From a checkpoint of a small transformer trained on Wikipedia: width 512, MLP 1024 GeGLU.
Each number is 128 + 24 x the weight over its row's rms, rounded and kept within 0 to 255. Layers, rows and columns count from 0. The size above them is the row's rms in percent of the matrix's.

# layer 6 MLP up, 1024x512, rms 0.143, rows 52-68, columns 256-319
size [103  96  95  95  93  90  92  98 102  99  98  95  94  96 102 103 107]
[[134 142 102 118 125 118  88 119 118 128 147 157  74 164 148 107 116 156 109 145 147 119 117 156 141 178  85 119 116 190 148 133 105 115 164 179 129 128 103 140 165 119  98 135 162 141 142 167 152 130  94 113  87 103 113 147 117  49 137 132 140  89 183 134]
 [140 118 101 156 133 135 137  97 154 158  86 151 129 138 129 100 147 106 135 119 164 160 101 104  98 160 148 144  97 123 114 114 138 150 150 140 125 126 118  92 106 106 180 126 178 152 137 144 120 125 149 136 122 145 139 130 109 120 168 121 156 156 144  91]
 [153 108 157 106 159 114 145 141 124 131 150 135 144  98 104 144 107 132 178 114 133 145 117 147 114 137 107 151 148 119 123 119 119  89  98 126 119 103 118 153 133 103 136 145 169 120 166 155 156 146  97 124 108 121 140  75 117  95 124 122 130 139 138 161]
 [176 104 114 139 145 123 162 152 103  95 178  74 112 113 141 152 133 128 134 111 155 109 135 166 131 125 133 119 116 150  99 121 121  86 126 140 125 125 162 122 102 133 148  80  98 140 130 122 157  83 115  95 153 134 129 153  91 116 123 122  87 147 170 153]
 [ 96 117 131 117 114  72 135 161 138 154  57 134 103 121 154 102 134 109 187 127 141 168 120 137 109 124 128 135 108 121 110 145 103 143 134  95 118 112  90 155 145 131  94 132 127  85 159 114 109 117 155 130 174 132 148 155 120 119 144 117 117 107 152 120]
 [135 137 116 112 136 153  95 142  87 155 103 136  85 118 174 109 134 141 126 110 128  86 122 146 181 129 131  81 110 149 169 117 129 130 152  85 138 151 108 154 126 109  91 114 100 155 170 117 158 125 118 170 151 131 117  99 109 113 124 137 158 170 156  97]
 [159 118  89 116 140 104 155 134 117 112 163 126 135 135 118 110 104 139 144 131  96 131 179 144 127 132 130 134 109 129 108  96  87 109  99 134 134 141 107 102 107 168 128 153 144  97 119 151  92 155  99 163 128 134 158 145 121 143  99 135 153 129 172 161]
 [149 120  67 114 103 136  86 108 115 140 113 141 144 122 136 158 173 102 107 131 108 126 186 123 110 134  99 164 111 131 118 144  90 149 146  96 133 131 126 116 159 127 106 182 140 128 123 130 151 143 156 135  64 138 162 100 151 166 160 105 124 123 171 133]
 [136  86 119  98 145 136 127 151 118 106 119 106 150 150 192  85 112  91 126 120 122 123 164 132 133 114 112 140 151 124 145 106  97 152 155  97 109 154 141 127 119 146 105 115 133  93 150 143 128 133  65 132 133 151 114 130 132 116 140  98 159 132 200 128]
 [113 117  89 110 100 140  75 162 139 123 101  96 155 119 124 122 155 132 153 119 154 160 136 118 115 170 116  83 145  98 146  93 129 161 156  75 161 138 117 167 116 122 103 165 168 116  75 137  96 105 129  94 169 133 171 142 123 122 138 122 139 103 156 137]
 [120 184 107 142 136 126  89 154 127 123 145 112 140 145 101 162 126 161 125 142 118 126 131 163 165 132 109 137 108 134 134 161 147 124 140 121 123 117 149 123 131 121 100 128 152 137 146 138 142 131  96 127 194 170 132 136 152 134 146 130  93  72 102 137]
 [114 163 153 101 162 147 143  93 110 121 119 150 124 105 169 103 121 166 150 145 110 159 142 112 129 144 127 128 123  88 122 177 138 143 134 154 151 138 119 141 106 116  94  98  94 133 128 116 159 121 139 122 123 131 132 138 118  92  99 126  99  98 138 101]
 [165 147 105 182 117 123 142 147 104 152 102 100 116 164 127 130  89 141 112 156 128 128 100  98 104 132 119 147  97 113 104 142 105 172 135  96 136  90 119 144 108 121 117 114 172 110 165 142 127 134 103 169 124 130 130 148 173 147  94 125 142 116 119 151]
 [116 152 135 102 115 113  91 117 138 103 119  95 144 136 130 122 167 134 135 128 118 137  99 151 108 104 163 138 134 114 137 124 140  97 117 110 106 161 105 112 142 114  87 100 116 133 140 141 134  91 145 145 142 172 150  93 134 144 130 149 162 136  94 116]
 [149 128 139 156 105 101 103 108 136 122 113 152 112 111 127 107  90 143 182  93 134 143 152  94 124 124  84 113 153 132 125 104 180 106 130 159 148 112 147 142 127 134 138 130 112 133 125 113 121 164 125 151 160 121 126 150 117 137 104 123 159 157 103 143]
 [113 128 103 169 107 163 136 132 100  95 123 132 151 106 134 122 108 144 131 115 130 137 162 122 105 120 138 154 115 117 131 126 127 112 175 117 107 150 161 103 151 114 135 119 131 125 130 100 113 147 130 143 104 134 132 132 125 139 144 126 115 126 158 121]
 [ 88 139 145 131 161  96 116 115 120 111 113 154 159 120 120  95  96 139  85  74 100 124 117 136 183 108 135 133 139 120 132 134 129 140 178 108 121 113 130 145 135 178 157 134 134 156  99 142 167 120 108 180  91 102 151 143 150 135  82 122 110 120  98 114]]
# layer 6 MLP down (transposed), 1024x512, rms 0.132, rows 52-67, columns 256-319
size [100 104 106 100 103 102  94  96 104  94  94  92 104 105 101 111]
[[117 107 126 115 113 140 149 133 142 113 158 120 180 160 131 122 120 199 138 161 136 130 135 124 155 178 104 111 122 130 126 100 203  89 128 121 118 128 110 154 109 129 114  75 131 162 165 107  99 168 117 141 123 146 126  88 147 105 123 139 132 122 117 121]
 [143  99 133 149 129 140 128 120 131 141  97 119 160  89 133 132 146 140 150 117  89 185 109 121 171 154 122  94 111  87 125 150 126 109 124 182 128 138  97  84 116 146 126 156 112 150 128 132  90 129 155 109 118 128  98 123 124 143 124 113  95 154 138 132]
 [120 126 109 137 138 133  72 150 120 126 123 155 137 127 103 145 123 115 145 144 174 143  84  74  88 129 122 168 122 115 124 130  57 156 141 101 158 102 110  71 136  60 123 135 143 144  85 112 117 120 113 163 141 108 131 132 130 110  97 155 151 136 118 190]
 [137 137 119 109  97 131 131 140 141 163 145 171 105  85 134 140 125 147 136 112 156 141 140 100 163 114 153 144 115 158  79 117 146 111 130 173  98 106 102 113 113 128 110 158  83  81 110 101 179  68 153 109  88 121 135  94  75 142 128 134 101 121 155 132]
 [ 88  86  99 136 133  84 137  47 153 159 156 184 148 136 111 135 123 148 154 156 143  85 162 122 109 152 124 148  81 112 138 131 157 121 107 143 123  95  99 116 107 118 140 148 136 126  99 129 111  79  70 140 118 133 121 150 108 141 164 126 137 102 119  98]
 [151 113 132 177 156 133 176 187 157 100 105  92 129  96 132 108 126 170 121  96 113 163 107 107 146 154 131 149 147 147 157 151 140  84 121 141 106 154 139 125 145 132 149 131 116 153 100 135 144  94 145 137 118 121 141 129 117 130 110 117 130  99 166 141]
 [173 152 136 135 155 112 119 128 127 158 115  90 116 144  94 119  88 134 121 130 160 125 134 157 102 113  78 136 173 149  66 116 123 161  91  69 100 168 145 143 111 114 101 118 143 159 133 121 117 157 168 137 117 144 117 115 104 137  86 143 131 165  99 110]
 [108 146  99 123 179 152 165 112 116 103 156 126 114 152 123 162 110 163 128 109 120 156 102 161 116 136 127 137 108 133 123 134 110 177 135 129 111 113 139  70 139 120 127 144 118 138 132 135 110 137  93 137 113 128 106 140 152 131 137 145  53 116 111 115]
 [168  93 144 154 112 108 143 132 127 198 106 101 104 132 109 173 165  93 166  93 109 115 115 134 117  87 123  86 105  94 146 104 129 120 144 109 159 159 117  66 146 124 151 149 133 139 122 160 135 123 119 127 118 141 136 136 130 112 119 120 105 158 137 126]
 [104 138 144 133 127 132  73 122 109 158 129 144 140 125 169 102 121 128 166 128 136 106  98  85 169 114 106  78 139  91 116 148 104 121  64  98  95 177 143 142 128 146 133 132  91 141 153 141 115  96 122 135  80 128 135 111 132 137 139 136  89 145 140 129]
 [107  82 137 152 149 143 125 144 144 140 107 140 133 141 159 140 152 205 131 116 157 132 127 112  77  75 116 126 158 134 139 145 148 124 100 139 107 111 116 166  89 181  92  96 160 121 123 154 134  87 106 137  93 119 138 138 119  64 128 156 157 110  96 142]
 [126 110 130 104  86 132 135 131 139 158 157 162 128 100 113 138 107 130 102 158 132 135  96  81 140  88 124 132 124 141 120  86 106 146 133 124 154  95 182 148 163 112 135 148 146 129 135 126 152 104 115 128 148  80 141 124  99 161 116 141 133 128  93 137]
 [165 170 116 128 139 127 110 144 125 148 149 169 111 114 164 100 101 118 136 122 150 159 151 136 118 141  94 119 134 121 135 167 113 159 191 103 154 124 126 101  85 133 115 136 122 187 158 119 100 100 159 135 129 113 151 103 147 171 159 129 110 143 178 110]
 [165 168 109 110  93 155 126 136 100 124 157 113 125 163  92 167 129 121 117 144 123 114 170 144 127 114 126 135 136 152 130 117  64 109 163 102  88 191 165 112 119 123 130 102 131 115 195 137 128 164  94 190 170 160 142 133 147 154 118 140 133 153 139 136]
 [162 187 135 105 167 103 124 119 133 132 115 115 153 143 140  61 136 153 127 141 130 132 131 136 134 114 121 141 121 147 114 180 118 110 127 130 128 133 116 139 145 105 131 138 118  72 106 184 177 109 139 162 178 108 137 130 100 115 113 129 162 126 146 150]
 [ 96 165 131 115 131 101 126  92 139 112 177 131  96 155 162  88 124 125 137 131 149  77 115 128 109 148 139 125 161 123 156  94  90 141 135 122 128  79 124 155 139 131  96 136 118 130 124 134 168 142 113 114 146  90 128 137 184 149 122 122 136 161 131 147]]
# layer 6 MLP gate, 1024x512, rms 0.135, rows 53-68, columns 256-319
size [101  97  92  94  97  90  93 100  98  97  90  98  97 100 101 107]
[[106 149  80  94 116 111 152 118  86 144 124 151  92 119 150 121 137 104  89 119 154  91 120 123 114  99 106 127 109 108 115 150 117  87 130 107 168 127 105 169 121 138 139 137 112 138 177 120 173 131  97 148 138 100 136 171 121 146 148 116 179 137 156 102]
 [130 136 169 113 104 119 113 126 116  73 136 122 126 143 153 139 123 163 154  96  72 127 124 139 114 104  97 130 130 176  95  97 182 100 125 131 118 145 119 128 182 139 121 132 114 160 123 157 129 118 132 151 145 137 154 119 104 175 123 144 119 112 138 117]
 [140 123 128 131  91 169 130  93 142 131 115 123 131 135 100 128 126 135 110 192 115 138 113 108 145  86 111 103 118 153 160 132 139 133 133 113 131  99 113 159 124 121 116 170 149 164 100 112 134 131 123 155  61 141 145  95 118 128 119 144 129 135 136 103]
 [145 159 142 132 151 157  81 132 156 135 130 145 177 135 122  98 185 150  92 103 154 168 125 118 184 145 108 131 180 127 124  72 125 197 124 141  79 101 109 107 125 144 137 105 134 145 152 190 103 104 192 114 123 127  97 141 129 174 132 121 104 187 123 155]
 [ 94 160 160 152 125 147 146 121 153  70 136 149 155 136 110 127 136 141 124 151 131 121 150  76 156 108 137 123 114 122 121 125 132 148 100 136 118  96 136 125 110 153  91 133  82  83 104 162 106 119 143 149 135 107  92 141 109  83 153 110  96 102 133 130]
 [132 144 137  99 105 125  97 104 122 143 112 169  95 152 174 162 104 116 173 118 131 125 108 154 137 107 167 129 175 138 117 126 145 116 110 138  97 130 174 138 122 176  96 170  91  70 111 135 168 106 133 112 125 100 125 119 116 102 129 128 131 130 101 102]
 [141 115  66 117 114 111 149  95 164 114 117 119 134 138 117 151 126 122  78  90 132 130 124 101 122 133 122 142  95 124 121  91 101 179 132 145 102 151 126 132 161 185 155  99 132 152 146 138 176 165 122 124 123 112 147 141 153 178  99 148  94 103 147  92]
 [109 120 125 102 109 118 131 150 132 165 131 158 110 122 117 181 120  86 138 118 110 114 109  84 114  87 133 132 112 130 134 134 119 122 113 141 129 106  87  85 131 114 100 156 114 124 133 137 158 133 137 152 118 124 106 123 137  90 151 127 105  96 123 120]
 [145 128 109 148 146 164  91 143 144 129 116  54 140 120  80 122 131 101 153 158 134 150 139 121 130 183 121 179 155 117 135 114  65 119 130 138 109 132 116 154 109  90  96 134 111 120 116 147 137 183  97 133 160 132 143 117 141  95  93 148  97 130 117 128]
 [ 78 116 110 123 166 145 155 122 182 221  93 147 114 140 127 138 120 157 121 128 133 126 108 125 109 128 132 116 172 131 148 120 113 139 137 136 147  86 124  87 136 126 142 116 144  93  56 113 121 148 151 183 134 115 101 175 157 141 146 167 158 119 162 138]
 [117 119 112 120 113 167 137 116 146  97 138 101 142 125 145 149 164 151 142  95 186 123 143  93 114 122 137 172 115 150 158 155 121 112 104 101 121 126 129 154 124 122  77 118 150 101 133  88  96  79 169 132 108  92 141 119 136 136 121 120  72 162 105 170]
 [119 103 159 108 148 158 120 139 158 132 158 159 158 100 135 140 144  95  78  73 108 120 173 136 137 131 181 110 100 133 114 103 153 127 137 130 125 155  87 103 163 112  87 116 105 188  68 115 117  82 152 160 132 125 115 112  87 113  92 125 112 147 124 125]
 [110 118 149 138  76 139 120 162  99 139 119  81 121 140 125 152 145 134 166 109  97 159 126 153 108 151 119 160 123 122  82 124 152  94  96 148 147 148 153 126 143 142 129 124 115 180 116  97 101 126  90  90 130 148  81 130 140 114 109 143 123 125  99 159]
 [100 163 151 162 116 134 137 148  96 139  86 135 100 154 152 157 147 121 156  93 125 114 170 146 134 140 142  90 159 156  73 123 134 138  99 124 135 109 121 121 145 129 119 136 116 123 111 132 109 120  80 180 115 153 145 127 138 100 118  97 160 148 116  68]
 [128  77 106 132 139 133  95 138 115 135 158 134 113 141 157 167 128 162 115 118 145 173 129 134 130 135 141 107 152 124  93 111 146 136 168 160  85 183 132 112 158 126  82 107 118 109 132 135 130 129 138 151 128 150 116 114 134 159 137  94 123 139 134 144]
 [105  92 128 112 143  99 125 125  94 123 126 177 129 114 105  67 159 117 139  99 121 116 115 135 120 165 118 110 116 117 180  81 116 131 115 134 115 136 120 134 168 178 127 137 130 155 122 129 142 111 132 121 100 115 173 116 134 135 121 149 141 155 172 116]]